config = dict(
    norm_eps=1e-05,
    positions='rope',
    tie_word_embeddings=True,
    init_std_down=0.0,
    optimizer='soap_variant',
    beta2=0.99,
    max_grad_norm=2.0,
    decay_shape='sqrt',
    doc_mask=False,
)
Each number is 500 + 40 x the weight over its row's rms, rounded and kept within 0 to 999. Layers, rows and columns count from 0. Numbers have three digits each. The size before them is the row's rms in percent of the matrix's.

# down: layer 5 MLP down (transposed), 1024x256, rms 0.168, rows 236-335, columns 0-63
# up: layer 5 MLP up, 1024x256, rms 0.174, rows 237-336, columns 0-63
down236 100:509497578495480574501521548550444481515456513499462544526509462505455478519512480519493474478543454559498523490441541510574541518499482530516493530458493468515468486542498513517540479485523558
up237 093:467544417469524484495480532503536514483489494490515511515445425506481510546479538489524489579499477437568459506471510469452512472534526486521500519497484454473537588554429507470482479472503526
down237 096:472546525484505513502465534501487509565509538547476597482518519481492465500529471541509487449530440457500513579544555523458493422495485503498567534503428569469467434445508463505485480516521533
up238 111:484475476424516460561540522459534521522542495488475530549476529458550459491441470574572475406449461530489467494495468512518464511575447502546478481545521540504476564513476502523511518474485506
down238 095:534574534506433512501496529534474437459485544514445522506533498475481554526521426498491533436548509484459496476498445543514562523510538556542508402454449453542603523536521540577477504499486482
up239 097:464503465479571439564436499482451511522476476507559526520521503469541502498525550553508437506515519569467451518492521543519538453508524480433425500459542533519481445521552458528493462578508500
down239 104:520482517480535507529525453561509517526487518442532453476480554514503506508523599521529444559509518512446520521499421545473505509522526459449507466479436506501467479569458558504545497547517589
up240 099:482529484469472476534629525510490482536575544501493486536486515457510539522478526415439532439433495531481495483568434509464531498459517475490502455458472509439418482486521424522506513490527467
down240 093:476465520487535496526474510530538531590448445458511470515526464528441442493520516508624444569496439562422448488528527474562552486492441476484532530508534451509566556519489533513484590521482467
up241 101:489485463558498474499499514463514475496431544562544520503546595452482473532393504468497492524599539513448489471539477407517488441488476570550556501515496432529565459428499506519518494522444451
down241 098:461549485440475544444473461480496546516509566541491445417505527497459486460545438543525479499504472483465523492469577464439471514539488513517531481534465533496478531501454467520485482429461450
up242 094:515514523531439508574520549479539485526479512504446561474535520470518500599514521525531531494534477548473495444539495492471522482493565459466493548433604537504495549513580516407466499511507523
down242 086:524474435532547430502515480486448482525538536511503613484481469475542532514555514524513534486553509490483564523544517557471482495522399488536535479513476494518574499506482495464530481489522509
up243 092:473566488402507514500462489501521545549529502523443507562491531569523528473483517521494536468544518521511511484552548474439538483522536496446536496477478483505528492433502515489471505529509566
down243 098:543480544540461499547478495421531477502443541547501466449475408508496454507444467532527493515498489492533484510456470393548520484521431524520471475519514504476485514572456443473597456498504491
up244 099:488537522529539489560490522463442419558509546481517506501545545494543450503485526497487480535554508549477510521483522494451520508497590482502476505511518580479491468453539489520501529515474547
down244 091:563456502570539487490467420548540586492549527508459468559511439464523566463469486475495507505500504457526469518506514506522476535473502505460507473507525528487500542594510469462517400485467498
up245 100:481523524551475591414514551473433535440555489530454497495564453460461497467471465438457552501503525496548459508498483528495461457478496491531516484514473518539422508459514500462445506497462483
down245 102:508462464466508446522449543518504442528503510501456473491519519525550485489515416458481513477480451496497517536554510500529422452523539470563507529466466471503492407439499470462510511468452509
up246 092:482463517529485600467527501468408496509437484496525563526527533544469556487478513488540568503545531576539482436477466486498598524439465554528488553462525511537527569564485483451478464512466512
down246 096:565398486514483493452478495500494547509545611498545492466491491476526534479517544550448497519574510497491457433487530508431539471534539463500531496489548528546528502502518573526468490605514516
up247 102:493555504469521514505493527565617432459512460440534590500490436504447479500541475482424541527414497502485455452474446532453550571441506507442508423567536475530495538595477524541476455459501464
down247 103:491549496505434577489553453533513512432496466518493574421480429525489483513544446438463416524508510525512458525449463481418463545585454444527484489527498521550475492553459501462523468468479527
up248 097:472454494535515466461476558560593428533499519493534540455548495494549538539488506494461438502484557532488474578520544447526451488492577454592494461439509490556505497559493496432512434477505498
down248 104:485500548469460533508517518479455521548471547461500504536554474529451516508488542465495542443474497537474553476543580462503405562482534479458526505485432514583533502440495524533499504471508509
up249 101:502518485482529496525518568530500509427473464556457451603571519524504483499504554522465480498536570471536536568479479551498568489553433462444506512516439487534518543436437540498502550449431444
down249 091:427392484555448518508480457490471480495489554446526554483503571540502524476452542467463524506506524489478459495443491453504567545471473481517539465483468544441456454504506535538410468484475451
up250 089:509545439505512475573606556542491567564483575483526479512447457506489534463575511518458500502473507451493477490583475527528452458528445482561487543462507565427450499523543501502490472542553518
down250 086:432455520469485548497495496506486526529509535579484549429549504511525482463510509465509495554539503462558529548567393502510507515500499462437531385566540429540506534504446489512394474499414519
up251 101:473477505443437414423468496470543473553524472546503515497463472518453456584561504558461444512476455492556491531470531471468492480482518572527455518479435520504488476493514510472410536524507542
down251 093:548517513494511484561465539505482550524559524515507534486496520515543444414456539521554531516480539452515477444505461499491515432469491500481490518534548467514545553504496467570503460445577467
up252 102:574479560413585564398417494422506529506476474547501488505577496459492452490523525529493496551492490559425442486484472495510545523504461471487489519445531484549516490486476500491506503544427546
down252 090:437519415593440465585456457505464496420495526529433507534502504517485544507495482491537493448525502517514553509461524406540505458534482506505539483567475520467492457458521453568498496475505421
up253 098:558478484469559463552502519470523498495553548505483544496545497541499485532545544555516545527443483489494481492498503459464568501492549464545457472562516492495495507461435535487556470444500519
down253 097:471483525493515479532527481490475514481464535448538513495422513484482506496437531523511497478443561422520503466508491531521522454521516517445440492518463603508566483493486483493486536519436493
up254 090:537561507553539454507548482422458499582435505539519522465476488509548462466434459549548411542497543456470525450503510461520484428492550494483462495466427454492510526441554467586515460514563515
down254 094:478488450442479539502498529488495511431507547483470530489504493437507556517544545506561523514517551486537601529473460473411469503509548557533499418487478492533553518551467541515512529460444499
up255 097:562425591528501494592454494487496501515515536458591480502503451521498530463564532587497557464496497492515514520503531477525532495473506452458520522459465567517499575578506474481493473488584518
down255 090:434551485583424558482532449559517467546485588538523502494491528507527481537471480468534487510439465417513552454518476536459470547486500505510451491563512490563457433453487519529517552515491521
up256 101:546542480435526544451521518473567509419516551518469507547546453475548502514488568457496474515480589478498542447492461546512527587390431441487568520417440499474542500466475534528561535513507508
down256 104:531489437419531510526495507439482456478507518517533480521485577518545561526473539455507501529530468511438440477545459536465520474447499463443545464584530438554504430418512589498527576490543425
up257 093:556527427504499448467465498487436471557507480540495494466530504445546447456476497544547573450463581457455488484541521479484471591496515464485522508510542432451487542510514528441528481527468430
down257 094:459501439511564490449544483469466505537512497513535538511497530595522543468566464583573527416496522567479468538481494505459501550484459489547506552521505561506498494518517499474517524513446491
up258 102:461487525454471535526467479511425508442467488582498489488543615488552506521517590485509482427528512507548502582447481467455451464472465465512525542498507435433478544533463566504466511578415503
down258 104:502572442516526431440532425452574553531443422604485538491526502501515465513541499461476512531441494532460483457546517503482462458493488475524456470535464496523494423564471479557548465507493474
up259 103:480508555527485505489484497557501491442490476478467496510476455452543547554504433451504512499530508428527494499462445517518468495514494452412493598487495503494542472537461506443562592465507448
down259 092:462470490501451369507516462494460496443491524445471488475523528508505522521546485500498490524443536593503476582468483515507566490475477508454539542470560481499418480482543479484395516490474518
up260 098:476508520450470431470474508514504512506443552548475460540462486500401459463492496427507485534460483583483517487480497499423468506475550498504520467480480491455555487471484518442544483570549511
down260 104:549480468514493476584498462483442484528508539548485582482452475512485463444531468554512496547500454538461475518492447548385511535512480517529514478501408509530547470479502487494511451557579510
up261 102:570464477431510481523470566540542502529472476517494586512523522492474511508434489466454476525484519530401461482480539509477479436534477478549514467491510414509451559522485555506503519427472493
down261 096:492496492462483478512513504450481450498491523516564574530454459498488558476493493496497558462504642446512516486505456504566409482451588527523577490562441478534473544408443483528464490524540603
up262 096:523511579442523521552460556478574529519494501549493532514457512587489529497577439480517425477480554434503440526484489497458472513464503512485496525542492444501575536451484408473483499522589520
down262 097:461554514431510491533494525514475502517528562582501544548526562517453556478457512498477554462566537497478472553471430458607514496441487461555498539499477553523520545488487412528495512503509494
up263 092:491564477507542542560469517507469487478485514483505503471512521508504467414551462592485426458481560452485502501468468469458512508488497447455442533486526446538507514428544425486528425488493544
down263 098:572513447541532425506508504511491467489531495512503470508524468515410515499505467420478446433523420503544455454546556548452469541480517525567467475548520502531498447504445465451450520528486493
up264 092:444511442482508480464492431461494537508489460525505511487504466565449516383517416494448471524392510467494487510486551499519476556453528583493529492524451480461512470519517496587464500532457487
down264 096:505436530422492476561556505561492485399442454517511445461516554552507473525497524500482537471560568467548442488483447490529525408463448397507415492514502485435495554519491468495472479461531462
up265 104:540502509521459455499529552486426551510471513459506504483449443467482527522522525515437508470561515476463546478539537487505483511553537518506512539520531524450471500418485544554456543488511437
down265 102:526519515552523411471505505480513495467528492484404482479465509566450505506511591573544481498487433498450480485540398479543527419431537489504552429457499551539509504564561540516475444489560579
up266 100:480576528514457553477531463484533561465398487547586624509543505505507490561540500534531479564479504506557503438531535558464517549451429510453492520553447490485517522459499467523495474438560543
down266 090:524450558478521451478459519438524450521503518501479483481516529418503484423480490479510611521456490501495542497531527467566554475526489455538416493516500561522525444488499541475443515505552471
up267 090:533454490513492450456501445533504538556562447450430492450498433500495541556511456476445568515469498483544529500560493481429507513463597521464552473498474522491507524431503485510512504579465458
down267 099:493521582499513501453562514508548478425452483493436531468454491460494525477500528453482502480543470503480466515518468472513478473527511481463487476485543525552402517522512517536518535459569515
up268 096:512529444456503520444462535488489550468511464471589477459563478544497459524495505498486508483399476554511467635467432451499510535548469458488489556507571524517485483476488553528563573461511505
down268 092:465489534524501547519495490503517488440533501480484492532495447430512561524528462454450498508573487453483524413541557542523451490495505477513486515509486471448436441506540504495432432519518467
up269 100:522502443532441480525527515498509517523460520533492525536520442447538485468527479499515544470557468485458466497508500547451483554508493493521539527527496566471486463494487443532471515467517496
down269 108:544486466499493468520504491499496500497466586502426529514360472593532482591489538479476570483495471449530487480469462523501394487567478530509513555523448563468522516450433511529490500563521579
up270 105:491496448404480509508445491585520492495447501515476535498437410480476523554507465563496557519513469487516510481496489542463461512472519506431499478565494585543459515525536468512491495513502494
down270 103:447526468480523493525433526506490454475461544435513494487516569453508584473544542544442537556509423520437497552545497490484461486460482513522478479520511443631452483488503510540490481504526552
up271 102:502428489471452467615507555537547399433529455472476499454582472520557523550523486477507466570477476514504475480505488461533390518462475513481484533474451479538519542524547454506525441463456482
down271 107:469525514497510523453481487501518496532533485526456522469511477519528503502478414555422487542462500521428473493536508479514416517575472531541546437507532522597510459524471576502415493528516520
up272 101:491529495481476449492461429562519531506544476482558508493479589468524537490515463521454476507532503496478518544539513517432542529569426486456536558507525559489451535608474483462562525563474486
down272 096:513526465527496563511477574399556461464477525555533496495481474515516471489506577523531528478460517528531486428490513535502473507492509484502412513573444491477540498481507497554517518481553498
up273 097:522504486487480436511567478468503524551433505514449483503550482516514515515464516462452550502461463472465459476582466545439509413482431534475571510475515446476454492486428491513542486551485494
down273 096:458546529569490507489449467495540544506468499472522521551534497477489528538536503491497554522476464489449521539454562562494526490496562521459433488493536462597509573467517482539448562425540582
up274 100:504483540546511497464513529511477479482528539487471550453492481505451502529516514453490463478530573480490478482505505500466536411510549454549488496519479505501539469473512491504509473436465540
down274 099:517440498470505562426476550493550505490514515544523476582523426445537542524516480578485512478483468486503452514536512536553498486477494495535496443458520566485509522553553522447534526484476517
up275 088:468396502548543511513523563513485541461472474474448494501481406486506513494443518436510470479516447529537538496509536553571441477526507610512470517541492531525448549523384510435422468407447496
down275 098:466476402442453558474442512398460552512524474504462530567553470503493530474541535532564514459475625502512460481498530535506527448534449532549497484574475506462450496487444504492546481495497550
up276 100:541489470475510505462550553438500489487467498478537529499469522585534492534508544567517512505521525461497436455526535509451436563498506502506428572524446499511476492486507450492519586537457463
down276 084:452457529551500471521467454538458499512491532442503467467547558458476557558494524516494452512484562517556569547525470512458495417509470489575519418449595495546502513450493586527505480465586560
up277 094:488472496530499463500484530443474471514484562470517495531549470450517463543547506569525534529465516471515478486496504434475533514557544452500491522456495510542443422500499494460449524447505486
down277 095:446477485465479529473505429462541534491481443485493469466471556490471529524486452478555462456423549521538466540467473473497451458470553480523469512425569547529542486484506432500521470487510526
up278 097:470531514497566465542523529481492508586558459501541538449532459529540472510501516571495445519528534477463567415497449566396475506438484535519540560466535487508501493479539496526573490489462532
down278 099:473446549521410471486483497493481450483448549521510487476576460539487558494423443497502459542589526507475414544584476499507408509496505492489456447516538557548480436516517598638534564478510497
up279 097:495490485583490458516467541545442545453442496453497501522572512525585566519476487562471480570410537489486498447437546511525544472549537502525617467456508506571555488472548485513489458504462474
down279 094:509554564518530496462422439514443495491568596456464488459477509421536486592514460456498598500538476495426472564471502516475594477504471507459440543490469488479565525475480506545466491492463484
up280 098:480486508546481524542470506471449520554456505566406498455458476519543483490541504494466543518439477451481527498546536526477517454423465501486393476498547434478493528491451498472537581454529562
down280 098:509434507562457484541505451544520441468556413515512514529506472512490482500462546518516532514385433539410534518526480527531485489494485516566532481539435480488539587551423556475473563456484508
up281 096:565457464465488430485552492443548535506516463588521558482476550542552533554430526482535486555472530462558543454533520471513455529478541506549444483585481517513438584488488424509480545522481457
down281 096:476530569425485437470486472528447491482486528464442590503501433531558507455511465473494542585562540502437457443530439489515532543485467529493454491500493483520510490523442432462501468491528576
up282 100:472552508511483549479439526430512536556418543503505577542523486479500561486483472470526404499473524491460503491437512441556504497515493494381480567492532488533488433521505490560530464494461490
down282 101:516545559479486458524491569488538471442483598544513486482485576479514444487582497497510450452514556564482524515549473525448466416454536456548464482525443487539449533441463481418482463497495529
up283 097:474492433499517481568499436465540516488555415428464502554529494455499535465607519486509399564553428449547480505524532490516458472506505563531451440517550516511554460550533576463464459447503496
down283 097:498555543472430622528513553472510516482443502492461514497555486510519505462488480533524528514482477543515405519466540538484500528535552500467495434561523449523454484443481369496525491507461523
up284 097:516474483524449504510528453514525462508473528504522505473448487493453559522497551451511467458420502494494452549544496538516546538482503535505539447519551464452536492522489503564524523500473475
down284 106:459497501493437431464508513439498496437530512497525492517463380537508470493470495504539489487467461514521550520470531518530485464516472518517502449484468540572491542491552482507491490570516512
up285 099:437525457563428500518459427473427494488544467508485529469481476411494526467483445494509554479405548555454457555532466481454470522425448549493546467518444490494457500492527394539430539471524510
down285 100:538482563489505454505498532485449535518504469472569519560492504567496522533489485550477447479495484528543564498522501537517475473501547486533480491496510463454494529534391560527513576461490529
up286 099:578461523528455472469425569466392461507506485578478531548547524494577419509465523519508504481504501499549499521505478471538456474454517448534493521538516555435500559527515527501541487496454562
down286 094:423459518526494573535516492481517470475596485481567545423414489433457529466491494552494526451468501504508408539458462583482505601524555488463492451468504530469479493442530449549443495554537407
up287 093:531606423505588518404499558462549481468474458484491486526473467524531465519531535525558485436520539513457462446490536615479473522466507529452553462532536429505423490416500571496474523444525524
down287 094:506442508488490400517521472474454597557497541535488559496484476489518534438466525452487461541507465479456533501470528461492505488479418469499587558478487529449460482562486473550532528456535461
up288 093:510539442543500530485475473522462504523505484540457461520454521495538532565419473470529507486516449498502476525478477438497490519465472455429582526536553480429445466500589526543477493577488539
down288 100:473515505582469445451456427476506489603494442498484478572556480498491446512530512534483533571471517510515546444468492505552525465517444456495507488551533497522518421575533546525469466488470412
up289 107:518482437475521426482486493529477516433495548495541575533513569449508513499516556454463501456473461463486487521434527515433538503529531582450519415527568531521494507553505534492518540496520527
down289 113:497490381528532433555416475495481499498452495492476508475525543494605516507550434437430460515492535478477526581483452507515422549483517453506549518452528419510543525503480540514486529521459509
up290 097:540487531490450532548473459483518495543479501541552526560538520489523455527505506516518507441465447506476528467483512443503539546537541532506541522429503501474486492498511453538476500486399480
down290 103:504525525489583400441452534484514547509513482512516529591536480492532514462461458411455496447466481517478513518519487491495534464411533515530470514470541493480506481493504542571533524488530470
up291 091:498477469510477525505441555500519459546489494506544485538481487473409477501528540506485445543450443521507582506457530523509516561448523504492477498501477463559577519560495593468485496493449486
down291 097:588507512530524469499496477517485465517523520510463404504501493499505579460487473506474521436510521537539521454525486530506448481468538484518548527445500551513426479569542425455538508521521533
up292 099:547501429498412472523449530441434492575511437470471436525507472467541517552540477463486486488482518417520509510569437506485530466592440463553421482501556499529524563486558570467479477571508489
down292 106:541537480434511456541522461440482502477488491502563518532429533489421527560423524427437514510505556464504604538519447493515500550548529489487416471487512531428485465542566491543556506541496477
up293 095:443547523527510428535577498524523538420480481531551547457470534517547451533462495499589426523469505464557605514514521482481557465494517546509462512480503523472524505485557483539530510498526500
down293 100:526502430505531510521563517552473501553564516501515494516513499498566593453495485496499544438522519511461497504466534515488450552467553472444502420486473461457472525491512431475531505448547503
up294 096:550437458486509563476465457425464486587431475432508474504497435556562506516491542483443534508489483538473476489516478498474480531469548470526536478474513463466506518476518481487498517474516488
down294 094:521534481479513425554496514541507528443516503425502480514568543476529448499570455542508516489543518502553509503504527533517485499507476475496479492536494485544472467527469536544466479456508448
up295 092:471475450498532520570460514515532568493499546518421466539512495473463511451492508511524504497414529448523467466521519474511520448462488467522483581508554427479511540431540479513536515507525518
down295 091:545486487507470527458506544512424523444486609515531602441487486492458503462554540504522424548552529553434466519506439471539528444535517522556496446507462550495494544504469464463503474507570541
up296 100:399558499473611523499532552491493512497426447552519524499480473483520550494455491519470514492498531498510532501490466510489503483593539420483527467506495495456504475415574506511497585508530528
down296 101:540467495460479434526487493454522498550525509472474583524583485548467476560541498474518548497476572537540494466607495568523497474482543526546584481518563547520526604503609479457576513514429513
up297 102:536596478532516537572519547478587501537501540477506547518455530452528459454540461522497472437526498484501589518528575553504511544462431456486529549535525510460534498497456518439537473493520509
down297 101:576433450500510482469483507554495531481486503423545549552477485430429472441519495470478567439507480463529536470453512531491501503508519419538441483491528495444447480522506485555446498479471492
up298 107:515465505555528520525560527438495543538500493400432429535499509499475495468443518487491495498533425499438453474451505457547497459485480463504511446529527440479550379440572444485569496512479422
down298 107:596461447494508509439486474484433499531420538503522544449530483480593475439541435543540543492565428448475493421523498443484496487526526476576504555508470458498472594538508492432543527531438464
up299 095:517450485483482480396463508502509543447449452501482539451472468478460434505558447527437465560532469505517485459490471514521526452462513469515459499465540452498440541447458436566499496508490525
down299 101:466502466513478510489479500516476478522516421458502542514526514565478447527501457481469479470461525543469460474481471582568539498467413529537489518525488480540477438513529511491469409490505529
up300 094:514531535502556497487505461544492478477467479537481452459462437505526502500572520477507492500529470416550446478543460508509484493560540523505438519489504501489563510517479504487519528461577502
down300 093:560508490487570548513464494457562499452485486477516491487462498581465471497585464507504519499475558521474486507509470476550470558527504518530497576508525530475465476572498450531528515509472507
up301 093:503468524543575502525431479451472549379527502544462524551452485517533534467525521560471550494492455554487506557508471439451499534489509524507480457439507526552533449501515482436534505485450446
down301 094:496520555447512447561482493511520507482488490488543492515467533473492440514509475461508515526463476458554539524551455477480539493517466439515531450554486515550495498475500412489549503525523550
up302 101:528562506396513547473587579551585486479523507534518558565526490511466504516434564455481574511525520526540481481554449568488496491503482449501544503497550396495419523478427502538554465555495496
down302 094:470480485537520515488559596513455496521501531564557500466509559456548470537478456470423493524523482561476421522528530510469544460565465510545536435493482565537514501532509543514522451435522431
up303 109:548515498560424499513461495432471533405562506515452464499461482503499501433467536438592527474521486546562462415420560607448508521471527534528522520519507521538545499550468441509448476522530520
down303 104:503596497558506496447566497542539460467517485478484582489545451521431522472580495576438555524429396459520454451569562366478446476518480459489496579599563455469450535501490536509567565502418523
up304 106:545478558489498521531455500535486479494559461513461476543501521518517465477485517468396519486523551460559503495517550530510543527555495525468480482488448545477565466435481557423528542402461511
down304 100:520469476567516498474453450526499544529499473518514534580486558460489547532448427454489401568539500481534471465493461563449532503550492456483578516560453504503466458527514584548483455498493555
up305 100:414559522472530476554559486562514547546497473477492504539530437524589509497527546498457403487503505514490516496470579520516453488554504481503493518558584506495523494536450510538500453448497532
down305 088:491487410541507539539563501491526573520568518571481506512459518462540512494446479423481558464489511433442487539586445455508475456457470486443507464447527460577505489458448471515487502464479539
up306 099:563583546521516458556515526554463467511523513572506458514415478516516447455481530519518487517511571423477539494474563435503536472498442477514461516499490537547553467384460564508496547449508496
down306 096:508522477480483565470536483425544482507517477388560464517511529451460464497492430544504513468549463467489541458485510535517511567462519445483464557467529495515538498557527510523486483498533529
up307 103:498513485490463501486458509526495501537584530488486499495534514514487424460547489469472481426512502469430482516473555434536505432516531479500506498529485417509498507523514500468500510529530485
down307 091:460523504511469460595495471493476582443508503514514517546469548487519495556535505471502432532514524511505601465476448566478443500497455517523600515567477588526510470519470498446487506515514513
up308 098:530498463510487487540595531500542492454566509448487529556441486565471459499550526455565500497511471535402547536527558505553551503460538434564526525461441528438531458528548446529484465422504506
down308 097:438510500486447582483418513538517552448473533502479576404474515502477511468450482471518524438507530485482502482446515547546442566490463495528564496562549488468470469481582544469458489517489516
up309 096:507474518430480475503484457492499546501440495513513466515535510491490456517494504515546489552550551470537548518510538440543534484432551463399501544591502524486525500540619515462441557577569465
down309 093:446527479427498503539492530490546501494547476503533472487519550513498523537479538472497567474484472518484455471475487477481408479535474540536494484498535556497491530485441505446580472449547576
up310 100:431479492560388558485529462495553458526506542508562564504512464477440540504492532500551505493467514501479468525531533513460451456440519484581550511482469492494412458559449562471551490505464453
down310 106:484477474506524504444527484492410531531542533576546510557587545558490514471473502497578532452484455518473534527510523526514522468434424446515488546566456584505478583498548467482497484483530502
up311 098:485542420494495469504511508474522467553520465490537524515386440531505497421491476534493442559517492524415512529497480526472509552547582467514562560513511546568527426506506536494495452545521500
down311 102:496514579507565463535479489484568508502537567432450510534439540464499489528508503443504508474518491489498557474461461542420450500525531539471492462451453484460565508474420507524505510489550480
up312 129:481479443515471498527486512539529495441442479489515522612509454497545519524516566534419475505472489489463498506504475502505484532501528477521550519442542428485528530526510545524488559492482476
down312 101:452563497499455482471468564483463514525465499527519526550556488450522486506423459462442482558514525519466562513566535532517445475500479495442467470503499506526456491495421518489517469532481506
up313 102:580546425493507432491526483530438502456530505520434536486432477549544487467564489518526523462441493480474511516441486447502490540524483554539446496531472464508484577512520473562490535600472566
down313 110:445500524495521434452448514526450511544580444481511509469524489441463530473490509461482530411489515465513530478575430536472575520501532484378493465482463500522463504543506551518453452515567564
up314 105:533471528532537513528498542475484505586488444457475541586493495515502470453446476467449519488504523442492500473555441529511478496567520501413487510570537484529555464552489473468449522485507497
down314 110:556496499493521446487479504581469515453446522513490504549477572420518505483517501439519500464529474452503514475553445559543537497541462487428526509434478500492476528579549597493412471507522541
up315 117:453468450558512522545498527514529499439491529440465521548558493540561446521553565513499523517534403542517447507494516493411490384543569398533465498516542500447542524509518506461507520546535505
down315 122:494477437497480481554518433479472433570586516480415502516552517503485438494446468548395571477499502443501489514480528405548485473477529480442477456462475490486559434464490593456468486532531528
up316 092:519501611500457497474494492523525424524472513462514526541505473498585528480483540574559407475481548586441524484555446477539483481484541465512516500576513505509548549465492503592465513547532471
down316 095:524489466492494554464529456505472533528571473488506510476558437537468463560528473531535536483458524536465461449488434530507555442525448461445477529553501500511460585434486521545465477521430490
up317 104:461508470438489558500420474566520531508444487550575583502458470513522421531427491494460540514503498542517485439515484464527482519414468552501501472410463537426583431459419501553556532516513512
down317 102:484438504538546472508493488483496551548417510470521470503456517449538530458565522527563481469584457502512473463521474494404569516518464490477446570503454515519433499456518467501526514488436438
up318 100:493531461551493498487517522532512598568432476423526482510455501449519439533506467436470512444480436488494468493505516512494516534498464445517487532499473435554499475513494395439533488480534452
down318 107:498511396486543495534462500464508526489517518472590504538560499545455463532535489493467529467539453456471565411524502411459467488492516532465506471514427448542450532452447510467493545518510534
up319 100:512426443488471538480511497559564496414438430482468534524511491543499484487541523478542511519560511538521519408509507550489421473460509581504523525496464508553531554583497488435446537414470447
down319 108:509506444476470455557437553473541499587433539548486486470574499512579446430482505521541516512481540481451467494470500538555521515510485459486574506486537523547498479559577506456536462544491473
up320 101:479453498414520524585502519445516527514474498546527500485428447533564502509478515484552508483490538511579432544516552470503470506472517447494511453553552536511528566531513460476462479520489433
down320 100:500516512494457436514537524503447470463549496431422490510473578495494476485449495454469524550552525530493525460552513492459437488452502504541468470430535562523554507529408446555504461451549456
up321 098:499496485514445519503468503525458510490442547511493476516543423533418551487475521550471508534511536513474463481522422465507538509533545459537401565463493443443538449516507513482517504547513450
down321 099:473446497558501533464526537470491463508400498540509476529545482509477494588530570504438467519516521518493494500490520524542507487526560467449426495495487580506538571464507547390544428476420468
up322 097:519532448520554487499543496542565591474528441496470472487519540507468474511549493464497511467469521483494431538464543470508536508507545476496436496523516462479544509395541551482462481469483439
down322 090:477522506531479543456455507466440480458460483427539530415504460519515456436470492526456476465550485488403545462510488489486493502432461466526545485489491537503489560526475464473552541511484556
up323 103:517445542526578534500512488457515516528458568474514493478509475464487510505478464480539509598488430456465408474420468552503462545521483543511495494566496553457428522537487545438504497577477543
down323 107:527512521532423447508515490551497458515521517372581464512513452502437475460507544490498563588475494546483511536426470507443550451475467469583547525456498545445530482431496445433505471515531518
up324 096:486490491516468524513463494436439532475476431410517440555456471450552542497408538523435455543471543526504513417439455477526444525442506580522492528508451532556537547468513488458519520476571470
down324 100:487471546494498550521499484504530472504505501509503537542439502488489511472479493542553569486457439512484482515435537438494562427532476470502511478476479474504505527520483445604499582521490511
up325 097:451519467506495563472505504549502510427584473481477548514473480431531494523455532483561499468456558514494468505490556486421513535560522487472463512504508522414467513457497475461455526460473472
down325 094:519519498477450438494516394469556479492450435491554516570545518533477427490451482542415562470535525476519428454489513558525490421530459474516517544441511591572474484560518581494477444499473548
up326 113:423513516555460431478490485539564455458458469440494492584474573441515507546497505506431497477520457482521462490456476518504509532489442479569552554483472493479443509385468434545479485488511491
down326 101:472413409460563538505496523451515472488488369559523501488459541505584504517501472432485468462504539513523434479549500555528558476498505566504535431490625550476595512518508504505504475466491449
up327 094:557549438487530515599537553459561524477520532434498479436438491473494479527557448496492494576559556546453520543440509491559420436473516526534465512511431508522471452423485575507543506467497511
down327 097:527488496521465501468486490497469536532499497496518493540482532467554539538477547579534515471491516552520596504497446476517516445505452506532525525484504472506512511555569476420494427455497512
up328 096:545436546505529569474539506486555519442532427445478494520494570554506522557419495532451509555572513478476502507517497569478455493509511468503456473538382493545465485489504507513566511491446500
down328 092:514514428492477410528556500506502508487488459457545505496499507464531572431490525525534503471409455433472511555482452448477531522487507514438531518488574434514431441496531531417383500507547456
up329 100:461479499498465538555435488574449518537560454584557507525520400502507543539518496475509483377538498486536479570482519451443442460477578533537491479517511524520507497420464542429531501457502542
down329 096:501439450473485468529520429517515494506487424405569531607510520514556485439596493514506494422470498451545554512404523483441531517439442545446530537479434466480517500486481485426504509519499558
up330 097:468525519527525583532420505502552502539497490473502503480447482470413508542511557458540493488445443476494445475521509463494504451458499483455461492446552489538441480471556514536512606498513487
down330 096:508477551482443509507533492515474511464513410458396510547569491464458489493548475547468481505537496550419381485459512519522570434574550519495516475493515498510492499484499508513546527427503494
up331 101:456521532412476487511482582451542480460512528491486543520505477450486514449582463555460508513429494503461505515496434432414563544493475452518506452423517514542516586567431429482472516454561498
down331 109:491447490522520490524565540509602483535560511478539433418544457526534456492475452555459506508422493527504539527536534473622515510535537476488457502446557512580457524428477499603474543493477472
up332 095:544517422474508580447474501535408450534503546485505521530486508580518535500512524533469519448509484497439579487479511529514482505427489468513499541556507461464464439456551530590585504486490502
down332 095:460508497474418506386460491439500449575562528460515509448533467500499503461484505508509495523547542494496519495530500485560507426514514524524519512498516499509472491454491493431494482445532528
up333 100:566484530520445506506450541464465478525519486510487484427441475524542462532462467476450514484464517541498502561506493483552471463461505533489472584483417517531442572440452510515517534533465471
down333 094:483521538531453496513525499569476450423481544556513506516485507459418514512472516487585469579532521486554535432498517518555504525454511439464476490460537465524433420567530578515486515459489431
up334 092:442464449462468567520480508544555508473483533519474510519497497514466456485499454495545486498506506526492501566491548501463478436509498619537424532464447524507455504524480479540521507499522511
down334 094:478434478496546542483500441444433446511536551511539395531518518522471478584404504483438487486507567552530475496513518551497533498509508473497470439497496452456516505519514542469560449430493484
up335 097:459530465506540528477513524483480514419522440487525543517436506380553509419434538465530454481473540456432474509515471530505506521503474476509551453592497442501448538501518506519564569463503443
down335 099:557544496461471492457525506443435539522525460391502487587579439505512488548482506497522518543574439466499499547455471500502517522490527476531482505504479492531494565449484554500479456450453497
up336 104:456497436453551558556441442531467503459518517529585439496472467530536480427461535524456500568491482477538475575477500550555460437484404450517511507549514609456538484538453496520490566475482434